Weights of a small transformer language model: width 64, 2 heads of 32.
Each number is 128 + 24 x the weight over the matrix's rms, rounded and kept within 0 to 255. Layers, rows and columns count from 0. Numbers have three digits each.

# gate: layer 6 MLP gate, 192x64, rms 0.221, rows 167-191, columns 0-63
# up: layer 6 MLP up, 192x64, rms 0.195, rows 167-191, columns 0-63
# down: layer 6 MLP down (transposed), 192x64, rms 0.125, rows 167-191, columns 0-63
gate167:127116097139121114078116135089140130142143107144104087150120154093123130141094064140148128114075109090094165115145098143105108125131120051105118160116140111175134121091162153154127158122101130
up167:128115072129135157111166153121127150161153148123154140167138146147128145133126137128188143119119141119148074136119134146143114166114113108102144124106103137124144103146146097202094101145105063
down167:108118169138115114104153113113133122131109157153154155124143107121124101150148117134124151137084110118113140144110092115150166098134116152166164051158117131165129100130104090116110163134138165
gate168:176093109133133159138134116123104125103165136145155089126155136140102122087127143118147094103128114158102127130123117129125148144112117120123117138126139123161134125135119115147122139161157113
up168:102123163108114138110147126149138142128104127102107131153140119128153153147165112137124138160114109181170153132112120128122155135141124114128139095098121136113130121093147113065132110089132158
down168:163129126107108116118110095126147135116137090118114106144162154143120115127142164087169137121124162115110118125144143119126119135115119096153103067097153134129128135145128080119124156114163137
gate169:142178141166089115148110091149158124113137173115121113096136117109123145102106113092098119109150147108131114117063165127134122167125119112190117111127087123103115121100130136076154142048111114
up169:139095125137137106127187142094136147169133145135141122115150180129101129147140179118105106110164159116151077111177100128093129108125126124176129094110128127128136109137089144162125113127130085
down169:134076074074129116139136125132137142143165105109136172122107146161166122113106112135114152127109130112157082131134146129064087108107131120139119123154123095146105152146136108129137153158159118
gate170:147119134077157151148132097108088114072180141141127125138137135148075119125118101104154095094099069114148158128148113110133110127151134177133169113090146129097129111116120126153126161105103083
up170:125125059129108129110111106126153153162103115141142144088145130126094159124122158114133117117163143125152150116139097155091089092109122162122146089175154158125158196092111115133109126125131099
down170:161141135147169119114166096146163145105132119143114158117107114082080142125137112136107080150176083138154165116141138091097127153108120131102134143100088121093187165117102097150122128116096130
gate171:164110176123113125104134129121149144120151127141098083119093139105110137089141093146138090130121137127170140113125099155100082108161110134148145116156133132101114102121104115089122186126131112
up171:111167159128112108141107137158155134116117154103131101134098131158119137111086124146144156125118107099124126098091123117104116103107127157129155183132099144137179092106120145134104101095089127
down171:138085105149142103170122165130103135153134127130159165130120107143100134133140111115118174125145130143094111152154145131172150160107172144110088202107125098167104133146108103161159095158140132
gate172:122108146134097118122072129130100138155139150133119082139109129064122123087084103130161100167147140082130138133120109159128126119145137112085109145125131148157157124117096123140095097124103081
up172:094148184156119126122101157119115115167167116146142161096162133132131125126132111120131156113089136133092161170127102148167142134128106107118080100120106111155125129131130104132126086140113111
down172:107128139137105150062126071132113139135110110114118106120119126109160111080122139098096091128120143157156101151123148083106150131153149141116127137120121146129146130102121130117115151145170148
gate173:182114097154120110094122118121132124124131151110146139126142138119146167130120168130156100153147142126138166126151140147125157155131103146154080143131127110123127114156155115142171081114129094
up173:109121131142129056136166090132137115080099124148076109113148152081141098180134149121132147100150140104113102181146114112142092133151134113120073101115153116119112121179131126121143141121163119
down173:101103100134174142153044099122130135166148111138106104151122115123095101146148067141095141105107084077132078160145139151115133119150148119127101121112119123132093134136093127145131095110138134
gate174:156131162134123117145105145111130138122169137116150120083112122112162140156109122105120121156164120131170132101127115123136079114138150114059126093108127084109150114140143122117165141101123087
up174:149116133103115147118116116113130152151104139136128127162128122120133138106160165107100143154164108110191112132152158100103159146122204094100137146153155124147132130130139093100143124125147146
down174:118139123169107119123167089120090121146116105138139166110156106121181131123086132164133109119095114149146140097117130128158109087151121124157139111094091139132115133133120152144114124125111129
gate175:121094123144131088099131168124116133158118144099115156118161121109102147127146142178112130144096095131116103136117132171123132135144143150141142100117118100124127123144107120141106178082124120
up175:168128125106111117167150137101125105109162154128147154062154153156136122104119125166106097160123126101132103086145087097148156130163139114144131116175123137174116114138144126115149104144123136
down175:139139111106093151135123107144095143125125122141125143145152112118109164030140079138085117125115138124135140103157115117167152176121154152188121132113117126138126141136093095158092108154123115
gate176:130138110153095171112139114160113126081109127160127153161129121102198139110076137109109145127131152143098164089164148141104117131105110066124136157134160140123099105134098092090144143137135119
up176:078089112113104076153125114165126094147123137105115166132079151159098134126125102127085054138144137119115118162130140112125108135120129127092094159161099136136138114124114114170106106101096099
down176:114103158141127097152104118113114095172138172105118153084150158161089102180157171103132115143096155134153051181124133096118119132181172181113126111138126161125149128121152160129135105103098094
gate177:136072085134117120113143103115083158151094139113167106175173132099104153097117142084114143146142144142131114141117170168135137172134131132174156165148122136111145178146136128095050127075115122
up177:127138138163102140156153131130121129124181126148103159154116107134100188155136139133154104138136125120131082138153178116114172160092155135156115125143088148115133151161112127107103132092169130
down177:109121118091134152083138124117138150134149107108128169127101172131108100094147123120181130100106127104139081145123108096143097131132104116176084129157124102194150110158134093107111154144149101
gate178:141131168106163124147153132174121141156080151172083141113138134181161130132117125112118133094116099116185118131114136156124132153129110137177178122109201102082144147116154101155156124116105108
up178:131156128128104144131098131117143084094118099146147156093129115099164092107126124136115171129140119135123143096142152143059120121132121116165122127094107173139072118148168130101122124173104157
down178:127161168101144094098137169128111168181150204145143109136118116139145118138131149162144133166143132112163126135125138128176128152137131141135100117147130129128153133125112093119147082147086120
gate179:145160127143159099149115138149133084102141099141163118115135130132100145147106168151126090109134127129141113112139087113108139110117148118120162114156115114106110107121151160136125133124138072
up179:125169137137087146177077118112130133135085087149160145095112143137146113108125114081142092127134108133091098143166110156130127091132123160109125180141138147102136141151140082086126166104147114
down179:141108117140145128126129126163129123123151136130131091102111118100161113140142149147124140133140154115147164135116158143079149114169127131146146073097051170135094168146115145145123118129147131
gate180:155129126114108146115141078098143160150097137097147116127134134149190155106097132119149150119091091104103165127156176142152087117122095140175128114122130095144158164129133098116142158100143128
up180:119141098133089099123107132161116107118187114119122154144103184082120135120162136171096110147137154090132106102140127112106143116146125108126099153129081162112162132119110167145133137150143158
down180:119133122145132089131128127132112075100142148127135132141156162112163130150113130117102140156136199114182068129108089108085091141117138095110145101136122092123140114135144139146127126088096140
gate181:144128144147136087130128138114117156131125128136115124157137161162095134163141102099105139124165148144146100124123159108117108090132142128105164113127133121137157133130128131130139154133133096
up181:108142148135133158107152122139125093123097136126136097061142114133150137117134135147128089136128125143102120106105115130137156160094147131169101101149128115113141129130154115128118109090142120
down181:131141116146154113173119139084120145125113141149112151153129160153114105177131088098110113121172115123121127117140170126134090135135128119123127131119146122120167137125097119124129138139153103
gate182:122199145156092135140107088094074107122110154133108140121156152130142134131103143136110124128089127126177164119125168151089093135164140093143171095140164159107138133099100134092134126121122134
up182:086153142075162142082116107160102142111127129120108120129122105178138127187107132153136150140115144163084123084112135135104130140126111106075140120134144120072129140100154137124167158146108117
down182:118154159123100123051133093123114116143125118102113115111106119133123105146105126164135126164111164137103110103115116159056154116139114103123087126152158085122145143065117158139168138109136105
gate183:126129142136127130139106117119117125149135128135164142151114144136115096115139119136131125144129142121144131115137149103125101166173119130125168101109126122153145136142092151117167141146157120
up183:115159102128112140122139118118158100117126162133144144119118111102186153114121123144140144116100136137143133104130135162094182079130135134143112121132110094122082126105162100139105132132104164
down183:104112108118137117141129095109112136122114103131147136138128169143091113110133117096104129160134116122115104120140145133134079157140120143094122136117133119125153107128113096122153128156182094
gate184:134167149140113129122192125155136143157157110123095105142148134147115125129137134123105120114139157119127124118166114142137131139153108140132122104148138150132150132123108109091131124084139142
up184:111100123093130113139114149112143121120120126124127161160104143146171163139139118091151133135134109145145130120100133124143100134141108113105094120149121116145127145139084111124175119120089185
down184:146092132099114167128093164138102119129117137146117134129137115135170105125109144144129122174104149150146175125124138098135145100117134123168137085124126104094144115126167125128120157128071143
gate185:154089148134159145150122063123148135127129169126113117124148150091144119108110081142122154130116145118108146073148128125164117158127104080168112127153124103144064089145107096131122108143166143
up185:140100127094098137120132137130135077087124158127113131155110133136131133114112147166138108117151115127115144122081110178117143150127088148132143145073145199090121116127117135139161129154093120
down185:128146105130132139139151102113111111121094064095132121154154106167145120140127127107136156150154120126142148185094151138107124119134162125079155093113128145106157181116134112126158117138101132
gate186:135127106098101143124054114100123096134128100129136109170103093128093154153104101086120123145137086089126102139124151167092071192148111119088101154152158117130105119114124137156152157073111110
up186:122164136072150105147140164143162121115136134138120133118107124136138085130118140142123137127101095117156131112181126142146163129117101152143140143156125111089106113141134133160151170089123092
down186:120093137122133112135146153102114134112108136085157114173137116136116153190102177143163152117141086142146124106127127096110130136137148152155127146111095137126149153126116126152092141130113122
gate187:161118178149127181131144162087184123132073114129147147130116126139130127130110143139135157102101119130145146089108128168112107113113079163133107131126121143091167164114136141117114179087109079
up187:081167133105125122118120093122157167162169178109126129111126105134108133146131136105111101144147122128115127135105132109147086139133077156154151120101143133104134076115135090165132160146177098
down187:175110150144108134178163148142105108135110124139115108123193158123130101099137097094145135121104075104154145105163124135145160155144138127108095112131117116126160180135109190121102134118083121
gate188:125080113121094132145136120146147119118086120083116104164117138103133142162134131148120146153081125145133128165140150149166120161090092127058137128126135148128189130126146105155137140138122093
up188:097135121143124141123142122115143118103116129119093191139103124138169096180109125113098127151115113092115133143103114095192141125119103139132134130112106115134150086082136144149127148094153109
down188:134115150140106105170143115123090114122115143065114130113146173086163122119166151134149115128136117155153080165128155120125129152123109138101097163126165135097127145162122120149114156106117093
gate189:101107132154101117155140130167151109156108131147098087130133117119124128137159129138121126132113140132106104144112128108142101128116163143107131124156127117153138120153124107134132130122156088
up189:131104145148134130179132134149138140139128117140120101132114142146110124150136157137127129143128136120104109156146154102137120134119122098084108109164127099115134134145150094097147120137119092
down189:122126146113145132077141106125111118111121122119150175106142114124122146090093121146116113137135119141151138138133122135111168137132121138143126108135111132129121125093131160112161131150090173
gate190:134104074119094089115120084166137118160134121081085111154114127115144139116106131124123090105129183117155084142147156112148139104119137136095109142129117110136187137095158138096119068097105110
up190:112184158109178109097112141077114121115134117115124140154125129096163154153126102124156182120082147111094101133111148112103134105071147104139148098139138128122109149112121112103114063139126153
down190:144115107140113137103171109163148111151113132110122118151118126120167095087141160142134118157146160150168115127117056133099112156176118133147097109116141136167162142173152136137132156113112141
gate191:140145149176150131151140124123136114137116166113138136086119176122155160137125137163123164114102120135149104167136153123123163101117128119141135115149125125095079143115136105140155172122082161
up191:145085166090122124099143117138074098136105097129156174113122139156092133111117114154141124132124109079166122094123146080161124122154115165084111097127107132128149152150128113103160091118115171
down191:102160113100138105108123105141162138107157165135126117137106129108136124137141133093094118070155155111125095124127110145111123175118127134137125213120149093135133096165117114163124115114139093